{"num_attention_heads": 3, "rope_theta": 4700.0, "qk_norm": false}
Each number is 128 + 32 x the weight over its row's rms, rounded and kept within 0 to 255. Layers, rows and columns count from 0. Numbers have three digits each. The size before them is the row's rms in percent of the matrix's.

# up: layer 3 MLP up, 2304x384, rms 0.0468, rows 459-518, columns 192-239
# down: layer 3 MLP down (transposed), 2304x384, rms 0.0424, rows 459-518, columns 192-239
up459 104:141164147134147125169116141065123126126093145139136083119158161161141122111149164092116095102129110147144134195179097151158110101168136091113125
down459 107:164171094108090092182165149101126156049070144147151165121105098144133094138141091143147085123204126115111115133145184113141095186130120056152149
up460 041:132098149079124251177164108124090131146130127150100137117158170133135208131153121148128156103111186050114139094116128123137133169084101132136096
down460 022:141125131160149087182119140135170113157119145097174119110119084149129084149124178132094106056159094181135121207119129190130142138114134159039111
up461 105:132140143104145145119130128098110125123149130098147063081113134127161112157146069083112049156090119144131146148167159115144132164147154142129089
down461 115:149161140139073136081157098097115125148127064114117165048108104135128112128121116147162121175145101104110154110163149125120139147132130128143123
up462 109:121182207135115141121147064146133174154121139099160133073149148061187155119138152123132158100161105134124165117116155146106166106152124074127130
down462 108:086117121115133083161107146073114128150096108108067142199168148145153133084164120149089114137140111130176119178100173129138079131130148179117119
up463 110:110117123118122197157129106159108098116162132045153175149191160143106197126130142141120119142172117077074116140182082130093146104150152182162138
down463 109:146116133177105152124176108064120069106109122159096150144136160146133139114118117188115079130169136099143112109168127186134177157190118108160138
up464 103:131151188144162182108145122108116061180128138130145147082156172062112160175130076104160098088110142095156149159143062099117118147128136093138158
down464 108:127112138082107180140056173135172129070104163124138136103087161064140111142041112113128126100119098151117132173160079120114173156183174114108155
up465 103:154163109157125100141125123179149143178131144180140147077114123148163119116154184094178129093125130090123131097137169097124117168115111142113098
down465 106:163148110122079173108163125139112155112128164127185179150192145118130205082127121138146067069133156105123075135097088152202133188129125139086193
up466 114:060137191059137129129193096111122157138167127142123149133147136151090081121185136154110142151119101129158115117149082131175099200108092161189152
down466 110:157087150098134125111097083098168141122158166108159111120125107098146194092186163083105079132187124168134087120132137052011120154060081126103073
up467 041:097131159089111133145127088156086178189090220131137070118137142099168167122120107114071133156118163151160153114136128117143121106094154094146110
down467 035:173158139097129089125142142144143105140120155077146151076101055173126131128146085131109135161132107133099138165128131106056146173128111088185129
up468 104:109184143151084142191144166099087114124103108141145147151154145141133107133167127197119186137155165109109161167103098134163094163140117096108070
down468 109:151086103126160119088119167131142079149123128112104091129131117104104151120176159133162151156150119128120178149126172121132106088141132105132150
up469 041:123092169140113152134174095128134128118186118126030100131139153034135127119170136170066136115120223135069147086138123114125115184100122100191101
down469 024:109163079097137125134130089079136187124126227115032125117155153152141095114137106142155113132125119110174089098093115083134132133151131153084145
up470 101:106138155107139162143140090093072084178099196128130067134177128069177129115117109117083124098077129118213136137142157071139095127090092090121072
down470 105:091162173145134148125158113115078140084110189123134101086088086092111131151126113116126139134168112170129191145109124119108102120148026102102148
up471 044:113122173126119163157157105097091134159166192190123103152151149114135186133184153134077121111047149082196140140116135106134127172123120143134131
down471 034:078141139100128128158125111146073168130134131091123086173130116140140104146066096093136132112153086043118109131139096183170146081122135122096126
up472 130:172074143059074202201131140077093115123175107181128121106128123085129130110149130120100159128112152159169198135167141139129141089087125133136114
down472 129:176097107138170112103139090046111098128115151144131212107185112103081117095181119151141104150126112100115103130159126153139126064146107099124155
up473 104:145148172184141148189115085126123122130186162186125169124130104137154168186137076137115104151124102147177125137173132192138164143129109068132128
down473 102:137171114143102109100135124125125094081168152163093152167162165157099116180124062093178106131178114115151119170112133156123072126160124133175120
up474 058:124115119162129118135148160103159083122110187142081132101194141098172200112191133132112113149117131111099160125168115131121130153081128135166109
down474 051:139144169149106158098047139138111126130105109154153069159106167169140177152119171159148081136131134216115138128126136120121155127125127136095156
up475 112:073123143162105146112106118143137168206123136167140153158096085104136127111138123134143118055152158089130140091075155071082070171138131097091097
down475 113:133169125115072179148141186135103186092044098148131114117107112087096140115132131082145159124147128130062135122151113126127153158155129114144176
up476 113:089164147142076092143108116130121092114100162124118090071156139116181079173184135132173154106037149091100176094163088143168107143138141090102080
down476 116:174084119116096131060063165130131147129113107125140115131085197137084086160148134131085157147133125135139103101160180172125133146112109081100147
up477 102:151123142100135103118062156103101168127173151103139179158138137062100151189118101127103170145139122071143102105166081093058110142108115110153098
down477 118:123105152107120074157127044086137211083171078124100125123049112151125080136122143132184150180129107149105137107149068158132145131070098140146144
up478 106:162111134087138171162168131127053103132059099114132077132132081103113209109122076091148164074102175160155103121192146145107149156088134130109122
down478 110:160085095132143107189146138132157100231134075125149147157116204149157167106127137096161109143122169092156114151154051073110087140147087104122159
up479 048:152074148153114168161179099140129120127090157084113069149166154107144134151187114109079179122137167176122177118112075126128121193086139148091098
down479 039:130083104126144193083085122153189143102122123098083139056107136042107154122156150154129093136096129177134112169160150142101148105149150138144143
up480 101:088086101148130128177157127126126104138188123150071071154127162066091167142147157119106104144132251139158170118164085086105133069150121140131112
down480 101:130135083187194127092131106118145080098122123098094173148108143170185120137086164210112131115151083149155118124090124138163103127136124096087140
up481 112:055137120132077100141108074171144061138120141199155088095160141148122145160136138080192125081153160108177132090156122158112091121138108099124076
down481 118:137107066103122149102115112113189138138134090193107099102116176107085117126131121109125093160154143163118120124104155113123171101163164146120096
up482 048:097112134127127172158144122130087130174165129138125147176158172125137146181122097148128158141122146127098158084165103160161141126111127139131110
down482 038:110072130156176104099150116165127177141151101111133123139147087095120080065100175161191095149145119121118149163218085119118162133160147167111123
up483 043:131103132119087175214149118107127098124114113117136066123231101079133142117139140134083110171119219110131139136145096160118079171084113101086117
down483 025:174108056155108109132107140146181135101131175141131153097187180161087113149117124122103083165144157166157133150105125106094138148214172233079094
up484 100:118168164093091094101166126105130086201133087180112092073134150171111181174128159165121160117074139118118182067150065112187124151131121140107121
down484 112:145121166058095121114141098184141129163065105100169035120121181115093141089090174115132135137113137161121148137085103074106146114185209127126164
up485 099:120066140106135132171171109176090103155111142150089141175110120142155154115135061128174141108167116189097147068163154068100076180063102126110140
down485 104:120075155129147134133120144100144096196126124102131121176117150103099020090130183102099116108145110171132105153149170109164124151113093141143096
up486 045:170118144137148157191145122089129083150179123109139086148131149172130141148149107116089151109095149106133189099174131118077099176118110104123145
down486 043:150088065126103135153115137132117127153084169146132120148055067104080115087168118109134125131120089148181161140108113169116163154165145124130136
up487 116:089116161100141163141141171090158139087133170066105115121145157144104136148134203116159148091143152154127140146204145136120108160108107095127065
down487 116:155114132116145145165140162141138141134144145052139106124156058104118148177118088082143170085182142151206090110116164124139104086127096120128117
up488 096:127089134113175115120135131139092103130161162121128118119121073158137163162120134131103177165101189153122188129142175143066051141079128122079133
down488 100:126152155113165053098173137127178144126115124114098146146142106127131149137106139141148125119177050146153082099154082174132103147112077155111127
up489 117:185095086053134117134157055092141088119105142149165121136131085134181122092168176150081161157093121130122123118120131113127114198090118099098132
down489 120:185140133111115166115146138100156062156142131117169170137152105098072084153125097145099132111114122134148079124184126122138117092135059169082097
up490 110:150072097125089149168136132115135098173160190142127137153179154124121180106201153187134131154114163134093143098166090036114112140054132155162134
down490 115:116163108192129142154055168148104214116141091126145120106122127099151146142123103198140142157114147184126160141100171105099122125071115147168080
up491 109:169131117133172143127113082136092116152082162174156164106106184101112148126176148099196134151098118160186145080146150122130140094093151099101110
down491 115:145125085110157139133117130122086106123162102129184136079038185081035125112095094129099125132092055130139066099119138179135096102081116132134128
up492 126:090118161096111137107138114101126086137159180133109137105188138074133091122184145125086145088113125063134154158188164161160112109132115125142157
down492 126:144134127121163077136046074136180197097118145186131138145091163119139100111137107097102107072135096122141098118161152140140117120132085115144135
up493 111:158106146151110141155101116205171197103090161095152154167156115072132076070166116114134165116090133164070111168132109197169057136129118087105101
down493 116:091134116166132138164117129140106145132085096118172177183157166116120199205128153100138147124117152145178175134170134120111109151104131160121126
up494 105:162125114087137183207106111140116136148144146135135181183127139141193129187120130161125128127100109146141171144135103122140094100133131117128106
down494 111:097198181159113139098158106175128166141099097177124141135132116152151130157149111097119092146120137103147103131142174136145131100124139211131128
up495 043:112079185122128155131162109159143116106168103160083075118139171092170190133143121121106110070121149093162172098128120114118146196110082137140070
down495 038:141139099124145129153139132123127154128138157141142139137090084126132212119117098173142127144150081143105146161087166098087118112159135129130111
up496 114:091180105138118122165120084131118143126098109091115164139145156166118102126156161157078141146148164092164196115089080115138131114127102109135179
down496 114:105090137128123048049124188114068162044197119127135151101155099171180117113090157118155102136149109115101160140125169146134159138131103162113108
up497 046:120112127144095115138118106191158124143115145182081139130148143155144155122138120140136144099118153090146120166179158037175129144045074103157114
down497 036:140142166112140118162155109123064133110115139094161095134122190098170112086114146043178128133096127161112149146122122100091137131160151140135194
up498 100:102205122130154139101143169141121056141175057135083113094127113144156141120122113146144157118132142141172136143155080083129155142092130095173148
down498 096:174106132175138087106124127140121160181121141082134086103139120097105119122108114135147136164090123162164145120131082138143093068096090157098111
up499 101:154130133136153148175205080075109087091138185154107118092110101172217117103097094087158104107102135174126152189133099149054171090100135164117127
down499 099:120174149162111176131083136107118139124122189110132102149195105110112104145181147153081099118195125059113128037177093166128078099155111182106118
up500 052:146148150122118155119129114151116101107091140113107135119221155108183138166177120100119163101095173104135124097123143176145107138100107096131121
down500 044:136094154092126144150108139161128133147066164156144138163142144144131128154054115117174157115143076114064090111108094112173127173166123158094174
up501 112:055113159097097112164159151105126145154138123147097073155100184146150129173119155171117136114175128129133110170105111111103119146114135183119086
down501 115:107148135111148167137147080192148112114129088067122121175089149119181136123178145094128155125153082087180119132217138126159083127102139165110174
up502 046:091111122092118186108162124105096083118111156101114116128105172144095115103144090098052144162125138085169122083151065111141097132093156139140114
down502 038:113146144176132209049120071137168148125142136175126106174193161077134120105152177104081141142100167140116097064124153154126158066171116105143119
up503 114:134117180146137082131149171169076152163119150137121102140123097161116142114149137065178202147128196135162224083132123160070111143139126090151128
down503 114:134141151151113094174137174150184148118147101144109148116124183123132107109187161150194155126126143147087153147080162063136103125102223080140118
up504 103:123079126115088157088103114125159084165156236163111184145129147163156156091146105082144170186137152157162122112084139051080143141074159117117144
down504 102:089097152112090162144116174127094099162148106135136091116121148199092080144096094100153149152096145122113111125159128173145070175139122093085173
up505 105:077103091123187116140153091085141130132086070175138122141128113143150121123156151141148164086081171097148191096065095157177112166140074139130073
down505 103:116189097113128123142149141133144122138113108091108170098144158123102100198161172184112142128134149077158111084148142108166119120084108087173153
up506 112:113138109145119104193071100043153113119149143143124146169132134113137115085148115123124104112068158136164136096093060129176142141097097159117160
down506 116:098135169130137086121126170085170146129130124129153101161108117115139096166110073084052097114113176124101161075181061109153106143127106110128153
up507 108:165141153113119211113119121139126099154158119121132163147148162143177122129173114157107140126111102079106169049172101107180111136060127038122077
down507 102:136156157135097133121220096117127143128116121186168187128192127171089131097074148147133119211126102159119073148093176136073146119147110111109110
up508 100:171126125155111088185185129088149115075092127182120175176122174129111162140150081134124071133165146169142148129098134132131146138143105182168168
down508 097:147110138104116117149174131143093115161132128093133069125105128097152096124081101149126175101130095180193079104122118093146146154080139149143153
up509 119:095164172072090141153136155102133177107075161146101167115087120086118172110130095170137126124089166119201112133171113181116123172121010117148095
down509 123:120097131169167076175147157102149088083079149133154168095114103100163090084163114114109078116151112178148100115106164120084101153151049141114098
up510 119:105096144102133167113123084136125131137103140153087136132103152090181049182139132118084122084138141120152181083066093137147132204126085137113104
down510 118:108126151093113206156169116085158162129103157139161141116130099141140060147151111086121095084161163126130163145163197132190093055157106108150152
up511 109:141178108097105160154169111120113153147153125133143099071138119122100166159186062183161130150093181104104147139098168137186154144089125165125061
down511 109:106179120168106174203138149132133108109078091123127130114128088107092127157146084132175138158156109147092102122156117145120188112144145091128109
up512 046:132103094097127124169137099143115117166138178095105097090206202119144132147161135131097166145123154134133174103161097149129143147128089143137104
down512 036:137129114165107115147101165139125157159144076074118086074145135091124122126093112153128152115151065121176110151107145108111100097139163169071111
up513 108:198124154051144096098104155159138126186091112103134123145149101151143120084113136135092138088139158126080153156174120122134090109118164147113136
down513 110:094160128064152189158158073187119127132099129092129107135165138091073108114122131091121130146067151091164118160116095143113132184166133143188119
up514 113:148099088136136115152184147128138173194219164093077077102112187105128123144178154109123145117131117141134125147128144130119070176085084149140152
down514 115:155143092159120125173164118118121184137155102134132136106116115130069082138152121098146116100141097140157144182135145155148130124084105094137142
up515 103:168088102150067092141113132099152124142141155119149135109141153078162118159157137180072096101100146111086142195139164082156117132096101147138164
down515 107:183180102157114151151114150105144052093087186126115074093104130114101068106142120133134121079131119120108152170097170149131124097121181117086221
up516 043:110109121102154111140122092175155121168125169161121072098133114078135165174174109139107140070039118109119141119148118141176058130101137172160142
down516 035:153231106164130135108118115142174084135085053143127174156093149125122174172093136182174141107127192146145126166115094107134157066123119105159155
up517 115:143156147092136105128111101132113151163131135190119145080135156178153132083149090082140132159163185151206144131115127125094090144145145128141157
down517 118:149104090090132109115169148177087137132115118126149098106150091127079109100137190116161092088140124060144055216115189016110106169086104151117161
up518 111:157136131079108125081112112101135141150093212055117188122157116145114169116194115095081176127161194089092136103130154134120131128146090112134181
down518 120:058114143125197173116122131155138154131156104114137100141136105122154096163083094180093130067202122120137110142100129113171148107117092145095135